Weights of a small GPT-style language model, trained from scratch on English Wikipedia: LayerNorm before each block.
Each number is 128 + 24 x the weight over the matrix's rms, rounded and kept within 0 to 255. Layers, rows and columns count from 0. Numbers have three digits each.

# layer 7 attention query, 128x128, rms 0.0825, rows 109-127, columns 64-127
125109114108094132134148125129115092121146153114117173101119137105152112125141145136114150116097121142134182132138145138142135125122144138119103075132106112146135109185141117107098123133176128
114125137120107139131119097134124070133124142135136160121150097120141084126144113135079120144097091124118164131144143129121142146147198170111159064094113133153123129100146082135131140113152119
140161142111116125149128102122126138168115123121121098127070120130113167126112071131157134157152136135121098135169124120156123126117109038134095148136154081135147129147095119132149126116117129
168141100099184131131138100132118178154121148118119062154151121133120123126100130075146103166151154144139119116122129120124131125127115104141107143133110138122165177096117170145146161139073104
133094149088111144158113167136129117138138130144107146130140135166128135137188080134141099124142143093087141152131117088150119113170141125119124071151138110098117122140149124148094206165159151
125119125150114124116131165128125133133098135128136119134108125146138129151103159127143136134106151121126142145149145177094148130096114083144163107113103102121137126111126099131147143121148149
132126096111084106116136091143151105116101124146152118109136107151130132136101153123094141113113140104091139114177080118103169172111148128135146152139146142108097126126145101123132132125137108
107102124120119114132117124149148104138132116093094101155124128153140128139142111142129103120159121091101116134147125108168124129129147114153140127138114128144121162126134133144112157124128100
130120135140119101102139152111157123105125128101128132138130154147125122133139137134116145148074086137160131114171138105119155145150115151134133144122110144087126094126110151100160103103107126
134162129132147169141124130151116144096142123131091134121096106086130162135108169106120114124101122104176117133095085115099143120116126142131129155135138110091120131151107124115182133133174106
114119105154105116136151118139148115141116115130188147139121132115142089137119189119119129088082100107136114107144089134140139119100114160096054121128085101183120160121130113101186044127119107
134111149124143125135110119157170149113148113106192084132129098122121112111131119118134115122111167134142169063139130139127128143127116138114136140086146105138125089155108147136102120149141123
144127104135105152111111128152098102152121116133102149142117097154167127136056116114101144139093107130103176151110134069118105111122107105087138086140134141149137125162124118132146103125142146
136134107118104150145142118131142128135144131166106100139152113092131157162106168117126137115109167155125160141128095123129129115154122116120134109123107105145151121132141138123126112118115131
166126140118089114052151130145153153045131132172139088137147136139133114103145111144089112128082106142122115109111117141141123132110131155109137144099134118122111107132125148144104146170138170
119097126116128132117124164122148137139142145137096166128116119141132167132169110133133129141129129175091129081110119131107143122125083108181099122138094171126154107072138143157130137144100114
141178099138123144139109121094162138100114133115165103122119129126138093110151137107129130097094083097121098166119135185131100115125187116075142120142153131139127152139124128127134096132116098
120174141122124120119136133182150122122147101099106141115142101122108135141147136157120109164116134123155141134123149144121126139108106126122139164138135108118142111081129086116086130084124119
133125111139108163146105129128141111162113141115128150115132142133143060130132146121075096155093143126142096136174118151097119172100099115140114116113133117130158142131113106102169121120134166